config.toml
num_key_value_heads = 6
norm_eps = 1e-05
attn_scale = 0.177
learning_rate = 0.00165
decay_fraction = 0.254
Each number is 128 + 32 x the weight over its row's rms, rounded and kept within 0 to 255. Layers, rows and columns count from 0. The size above them is the row's rms in percent of the matrix's.

# layer 3 MLP down, 192x768, rms 0.0882, rows 0-32, columns 480-575
size [103  79 107  91 101 106 120  90 102 100 113 106 110 107 118 114 106 104 101 122 107  98 113 105 109 105 104 108 110 108  98  81 109]
[[190 165  92 154 103 129  83 154 118 162 120 105 142  65 222 166 142 136  98  83 125 117 146 122 127 170 165 145 137 126 166 129 142 172 178 163  90 146 120 126 152 112 150 156 170 135 255 130 151 104 130 199  99 122 127 136 129 127 143 127 125  84 176 106 150 113 147 141 118 207 121 142 141 112  80 127 121 129 172 109 193 140 134 114 147  82 137 132 111 173 128 106 143 159 132 126]
 [ 85 107  90 110 129 147 219 199 178 151 127 110 128 142 212  69 134 133 126 135 124 137 174 140 174 149 121 121 118 110 154 147 122 117 150 163 144 148 180 137 147 155 157 115  87  80 104 149 122 120 139 101 141 154 133 138 216  78 104 133 169 148 116 123 112 167 112 130 135 255 102 106  79 150 115 102 137 101 164 107 128 156 150 118 204 208 139  88 144  69 145 121 129 150 114 141]
 [134 143  96 138 170  95 126 181 137  77 115 173 152 185 118 115  88 100 176  71 158 146 112 107 110 163 128 124  71 105 127 130  94 153 139 136 120 130 140 176 129 107 131 152  86 144 158 151 163 125 122 115 127 164 102 140 139 118 133 149 118 174 116 203 111 138 137 125  67  92 118 130   9 130 155 174 127 121 134 117  86 105 139  75 156 131 166 116 172 134 115 170 132 142 122  43]
 [127  99 159 111 155 171 186 166 128  63  79 200 163 135 129 142 129 123 133 102 198 131 142  98 106 137 164 122  76 125  97 145 128  68 143 147 101 110 102  40 152 123 109  91 194 134 128 126 127 132 129 171 139 162 132 179 128 107 174 159 152 124 143 109 124  88 149 139 130  92 141 129  55 116 152 107  92  88 148 136 100 129 105 183 110  89 143 115 110 130 185  85 140 136 142  97]
 [108 109 129 126 123  89 105  96  94 106 183 144 158 104 150 115 137 129  90 125 124 216 119 111 140 111 106 146 164 126  88 132 133 175  86 131 139 132 100 180 125 110 139 148 124 141 117 141 157 119 126  97  85 144  74 140 115 130 158 173 129 132  85 129 128 127 130  96 149 112  72 134 157  48 133  91  63 138 127 116  86 120 111 106 126 108 109 152 152 118 124 148 100  83  95  86]
 [116 131 130 137 132 171 115 192 101 147 165 116 109 134 108 134 175 103  65 209 172 105 125 105 115  84 127 167 168 159 105 108 156 127 139 166 182 108  71 101 146 122 124 166 119 131  96 156 115 137 112  88  80 155 108  90   1 169 114 156  90 102  97 157 120 144 117 111 160 133 167 112 242 171 140 168  92 156 134 162  83 149 139 134 104 137 130  97 106 122 159 141 111 118 104 165]
 [170 184 125 107 102 179 169  85 187 154 130 141  92 196 166 155 120 170 135 195 183  92 124 100 149 153 172 147 195  90 104 114 104  90 165  95  57 170 120 123 201 159 150 160 146 123 149 124 125  92 160 202 185 128 124 168 156 114 200 117 121 181 127 215 128 112 127 124 113 178 185 124 132 126 142 121 124 112 161 134  99 138 156 162 196 143 138  89 160  49 109 150 104 106  86 124]
 [165 122 100 135 137 164 217 118 175 149 136 114 162 100 151 154 136 117 196  84 148 134 129  78 143 122 100 112 110 151 145 106 108 173 112  97 129  79 181 154 143 115 187 141 124 128 171 158 108 135 100 116 165 133 149 155 195 109 144 131 179 151 151 135 100  99 155 152 103 156 111 122 137  94 146 115 178 107 142 149 199 147 108 123 205 100 146 113  93 191 127 108  96 124 156 135]
 [107 130 129 145 139 133 155 174  87 149 115  63 116 127 156 128 139 102 101 130 141  87 134 121 194 143 150 126 148 114 116 130 149 150 170 153  73  73 167  71  97 115 100 107 141 116 150 199 129 108 141 161 184  87 110 133  58 142 149 148  81 188 146 108 124 134 138 137  35 124 174 144  87  76 115  91 131 119 165 126 133 132 108 181  90 140 110 164 152 132  59 119 162 171 159 136]
 [129 105 149 127 139 118  98  71 133 124 166 182 117 149 144  92 169 136  90  74 115 160  93 122  63 115 108 100 129 124  96  91 148 106 126 104 150  87 139 106 154 111  89 158 102 141  75  87  93 128 141 174 153 146 162 101 171 144 114 104 118  78  90 110  97 137 136 170 166 148 160 134 138 156 127 203 128 149 153 132 167 110 133 143 144 133 139 186  74 165 135 165 133 124  81 149]
 [114 228 102 132 185 153 123 160 154 165 213  54 150 101 140 114  77 143  99  27  88  68 148 133 163 131  94  99 160  55  93 141 143 184  96 168 120  77 182 142 121 148 180 187 149 130  99 162 152 134 119 148 165 117  71 172 108 113 151 166 165 125 123  84 123 128 102 115 108  93 143 134 147 158 125 145 231 149 115 141 125 126 115 148 150 134 121 162 145 132 136 114 152 106 149 131]
 [ 95  89 145 116 142 139 160  62 174 140 189 153 154 132 125  88 152  44 158 102 122 135 145  93  66 102  92 129  53 165 145 120 104 107  85 159 139 144 135 144 169 141 131 215 116 127  79 157 196 134 126 114  42 108 145 129 118 150 141 113 142 174 101  91  83 145 138 153 131 159 118 135 142 175 137 113 184 167 135 123  23 119  68 120  48 124 108 114  98 123  89 148 138 103 130 131]
 [124  65 141 127 111  64 106 144 106 137 131 153 186 136 112 168 113 122 110 155 122 114 127 119 117 136 105 135 109  85 101 119 146  81 135  57  57  96 122 155  73 131 122 154 187 134 140 135 159 148 138 162 152 121 145 115  87 119 223 138 131 123 129  97 146 138 112 127 163 115 120 117 164 119 111 103  94 172 116 162 133 125 146 118 153 126 146 116 110  72 157 163 130 160 127 114]
 [103 121 123 127 107 189 143 109 165  97 143 122 154 112  52 131 148  84 129  93 168 126 107 104  83  88 100 122 134 130 162 143 111 119 105 174  98 120 179 122  69 150  81 192  98 148  66  91 135 123 100  89 110 126 198 144  65 121 120 135  95 150 120 150  97 109 166 213 101  77 147  99 143 139 129 148 234 109  62 124 168 131  96 108 152 120 110 118 139 137 104  77 107 149  51 147]
 [151 111 119 105 117 144 118 137 117 126 170 109 124 192 142 135  52 111  88 110 148  78 150 127 147 182 130 120 150 141 103 164 128  78 180 149 147 117 183 111 149 166  76 154 167 159 145 126 133 112 146 142 132 125 128 104  66 133 165 131 124 131 134 102 128 119 127 161 173 148 130 121 221  68 135 129  68 122 189  95 220  95 189 118 186 145 140  77 166  52 137 170 110 147 106 155]
 [142  92 135 156  98 121 158 151  84 184 112 106 132 149 184 117  87  87 172 212 191 138 131 151  65 144 189 125 147 163 134 142 105  99 202 128 185 147 125 128 131 126 188 143 174 151 141  81 134 104 160 165 206  91 146 169 135 114 171  89 173 149 136 132 157 105 148  95 128 132 119 142 176  73 154 131 104 131 116 103 214 162 167 143 172 135 165 128 106 140 120 166 136 106 122 156]
 [145 177  99 125 102 135   0  86  97 141 142 164  98 149 157  77 145 133 143 113 119  73 127 142 127  95 206 156 116 151 189 113 109  64 116 168 152 140  94 167  88 133  52  96 104 134 144 147 106 117 112 118 179 151 138  77 164 123 115 120 122 169 118 137 134 130 138  87 115 150 124 117 135 145 107 107 144 136 124 108 108 143 116 118  85 133 135 119 136 137 145 164 103 113 176 106]
 [146 146 135 143 173 157 141 176  77  67 170 119  71 155  90 116  80  92 200 153 141 198  88 133 157 127 135 134  70 116  71 121 124  95 114 154 115  63 119 136 114 125 149  92 164 125 118 150  72 133 118 209 163 145 140  90 108 107 184 174  99  90  89 122 119 124 115 119 140  79 162 132  77 175  87 156 141 101  91  83 125 119  78  79 187 116 153 121 115  84 106 143 106 127 160 100]
 [ 94  86 144 107 139 113 101  97 139  81  91 186 158 144 116 132 146 147 129  93 138 194 130 145  87 129 142 147 107 149 102 150 127  76 133  79 168 116  90 130 124 123 186 130 103 102  84  94 108  99 146 147 113 161 107 123 125 148  74  73 165 105 109  57 109 129 108  52 165 124 134 107  64 163 192  82  56  98 136 109 165 147 110 142  64 153 134 118 149  92 191  55 142 123 106 127]
 [114 105 126 140 122 120 125 127 133 104 103 158  98 110 118 113 141 103 123 147 106 150 162 133 114 140 160 108 111 104 139 130 103 148 156 123 151 124 131 113 124 140  46 143 146 136 121 182 136 103 144 150 174 148 126 138 162 137 204 136 184  77 176  98 152 132 136 152 155 111 118 112 190 131 148 114 132 109 132 153 141 121 169  92 202 133 185 103  86 111 126  79 145 157 192 164]
 [133 158 127 145 113 109 197  99 124  83  84 107 142 121 118 161 130 144 106 190 170 186 130 151 124 156 142 133 215 136 164 126 158 172 157 158 116 125 188 185 144 120  54 117 189 127 129 117  91 144 153 154 178 141 147  53  87 176 154  86  80 141  87 171 131 113 120 109 115 152 161 148 196 200 145 140 106 137 154 110 124 160 137 178 147 116 118 103  77 127 116 168 126 148 159 202]
 [107  83 115 150 167 127 178 137 158 112 105 140 105  63 133 111 193 137 121  58  75 129 168 161 137 144 111 107 121 133 138 133 139 214 159 135 133 102 134  51 168 154 100 144 176 159 171 145 128 106 136 100 125  78 134 157 101 124 136 125 125 136 142 141 142 130 164 177 108 137 179 133  99  93 167 164 117 154 175 136 131 145 182 116  83 104 107 163 156 122 127 137 133 109 150 158]
 [134 124 137 111 151  99  91 186 122 132 191  96 135 143 137 169 118 153  86 185 156 143 165 129  67  24 128 149 119  90 133 116 145  20 102  84 201  85 123  77 142 133 101 119  83  87 122 125  68 167  92 140 156 145 141 199 146 142 200 187 115  86 130  97 121 129 147 116 155 166 118 139 126 114 147 125 131 151 121 135  73  89  91 153  88 126 127 186 186 144 131  99 118 108 124 102]
 [120  71 127 121 130 103 139 140 197 115 163 140 139  90 110 163 148 128 165 210 135 158 106 139 182 119 111 152 130 150 128 123 114 149 104 127 145 164 101 192 108 105 136 130 155 109 100 140 116 131 153 177 124 135 129  87 129 112 173 137  83 139 134 153 142 101 135 101 134  99 129 125 118 196 129 120 184 123 144 119  88 129 120 107 124 135 127 190 194 127 150 152  57 102 135 182]
 [170  94 100 123 159 124 124 135 151 115 146 149  81  87  82 151 186 158 134 182  74  89 127 125 202 150 145 133 119  84 131 123 151 152 128 129 113 119 151 196 145 161 162 127 163 119 162 184 157  91 159 116 165 180 151 141 151 145 155 174 107 115 163 145 153 127 132 135 112  85 115 102 172  91 174 139 133 128 149 182 130 152 165 140 101 116 158 118 167 113 156 107 128  93 134 183]
 [140  90 130 145 133 164  91 120 119  66  85 153 172 107 152 129 120 129 169  85 163 184 132 167 150 109 158 139 132 162 184 132  96 143 122  75  94 187 131  99  85 149 141 171 146  90 116 156 151 113 132 100  98 129 132 146 154 119 122 106 130 100 108 129 134 118 125  68 151 119 182 139  37 135  77 100 145 105 133 153  87 158 118 151 124 140 114 116 113  95 110 129 118 130 104 146]
 [134  99 134 130 112 107 131 133 138 137 101  69 106 156 146  82 127 106 125 158  97  85  98 145  47  75 120 124 123 219 157 143 157 133  64 144 126  85  80 115 130 127 148  99 138 113 124 148 121 112  94  83  58 105 108  79 115 126  88 151 134 131 121  91 132 159  73 206 126  94  83 141 171 111 105 166 169 152 136  92 187 116  92 103 168 143 104 139 137 138  72 112 137 100 162  98]
 [132 151 100 137  72 212 123 145 148  88 132 102 186 137 115 143 102 102 170 200 116 192 137 124 138 152 110  99 206 123 167 134  94 194 146  85 132 121 124 147 103 138 175 126 129 133 128 125 157 146 179 172 135 123 148 101 124 135 130 114 127 117 105 133 187 134 140  19 133 125 120 168 169 109 118 137  64 117 118 148 184 126 147 131 127 117 120 123 118  97 116  97 158 104 138 131]
 [184  79 115 134 203 116 109  80 146 131 102  91  84 204 147 142 129 151 125  98 120 100 116 147 143 169 106 139 122  91 187 118 116 142 176 188 117 134 126 129 146 137 139 121 165 145 174 131 206 138 163 188 134 101 105 121  93 159  72 141 145 148 159 231 118 115 147 154  91 149 115 116 150 119 175 103 148  84 190 131 240 102 152  91 104 137 120 120  95 130 118 130 113  77 118 158]
 [145 123 153 111 100 123  95 138 144 122 154  58 104 141 172 155 149 104 139 250  97 100 149 122 130 163 159 123 110  86  39 130  98 144 157  75 116 179 102 156  10 117 129  99 147 116 229 118 182 108 130 158 122 116  70 139 110  91 166 156 154 119 137 214 113 122 142  94 149 118 117 115 223 190 164  69 132 115 130  83 182 127 162  81 150 132 121 143 145 166 112 133  92  96 147 159]
 [161 141 146  84 160 147  70 131 156 164  99  96  75 164 102 100 148 128 200  97 185 130 125 110   0 127 157 109 134 137 102 135 172 100 126 109 150 146 161 126 121 165 128 102 118 133 109 105 118  83 134  66 156 153 146  85  84 134 124  68 103 103 118  61 126 128 136 130 119  78 152 101 108 199 151 144 184 178 109 139 139  89 109 195 141 104 152 139 115 144 149 139  81 156 131 168]
 [ 67 128 159 130 128 161 160 128 132 116 142 144 139 172 127 125 124 140 151 101 132 139 133 150 173 160 129  94 148 115 135 128 150 117 172 108 108 120 150 114 142 140 124 114  74 156 150 143 126 136 136  78 161 134 112 136 120 117 104 103 136 129 100 132 137 155 140 139 120 141 156 135  95  83 140 103 105 123 131 137 124 141 155 122 222 204 114 142 133  41 119 153 115 162 119 152]
 [151 140 176 126 175 160  94 147 121 168  90 128 158 173 153 156 187 108  94 189 120  81 114 131 139 155 150 111 138 119 214 118 154 107 137 151 135 101 121 154 144 140 128 110  74 115 133 150 144 131 127 137 100 118 131 138 116 183 143 154 127 170 153 158 137 111 104 139 163 111 160 130 212 129  97 133 121 125 147 135 129 100 103 133 110 119 114 162 151 182 111 144  61 104  83 175]]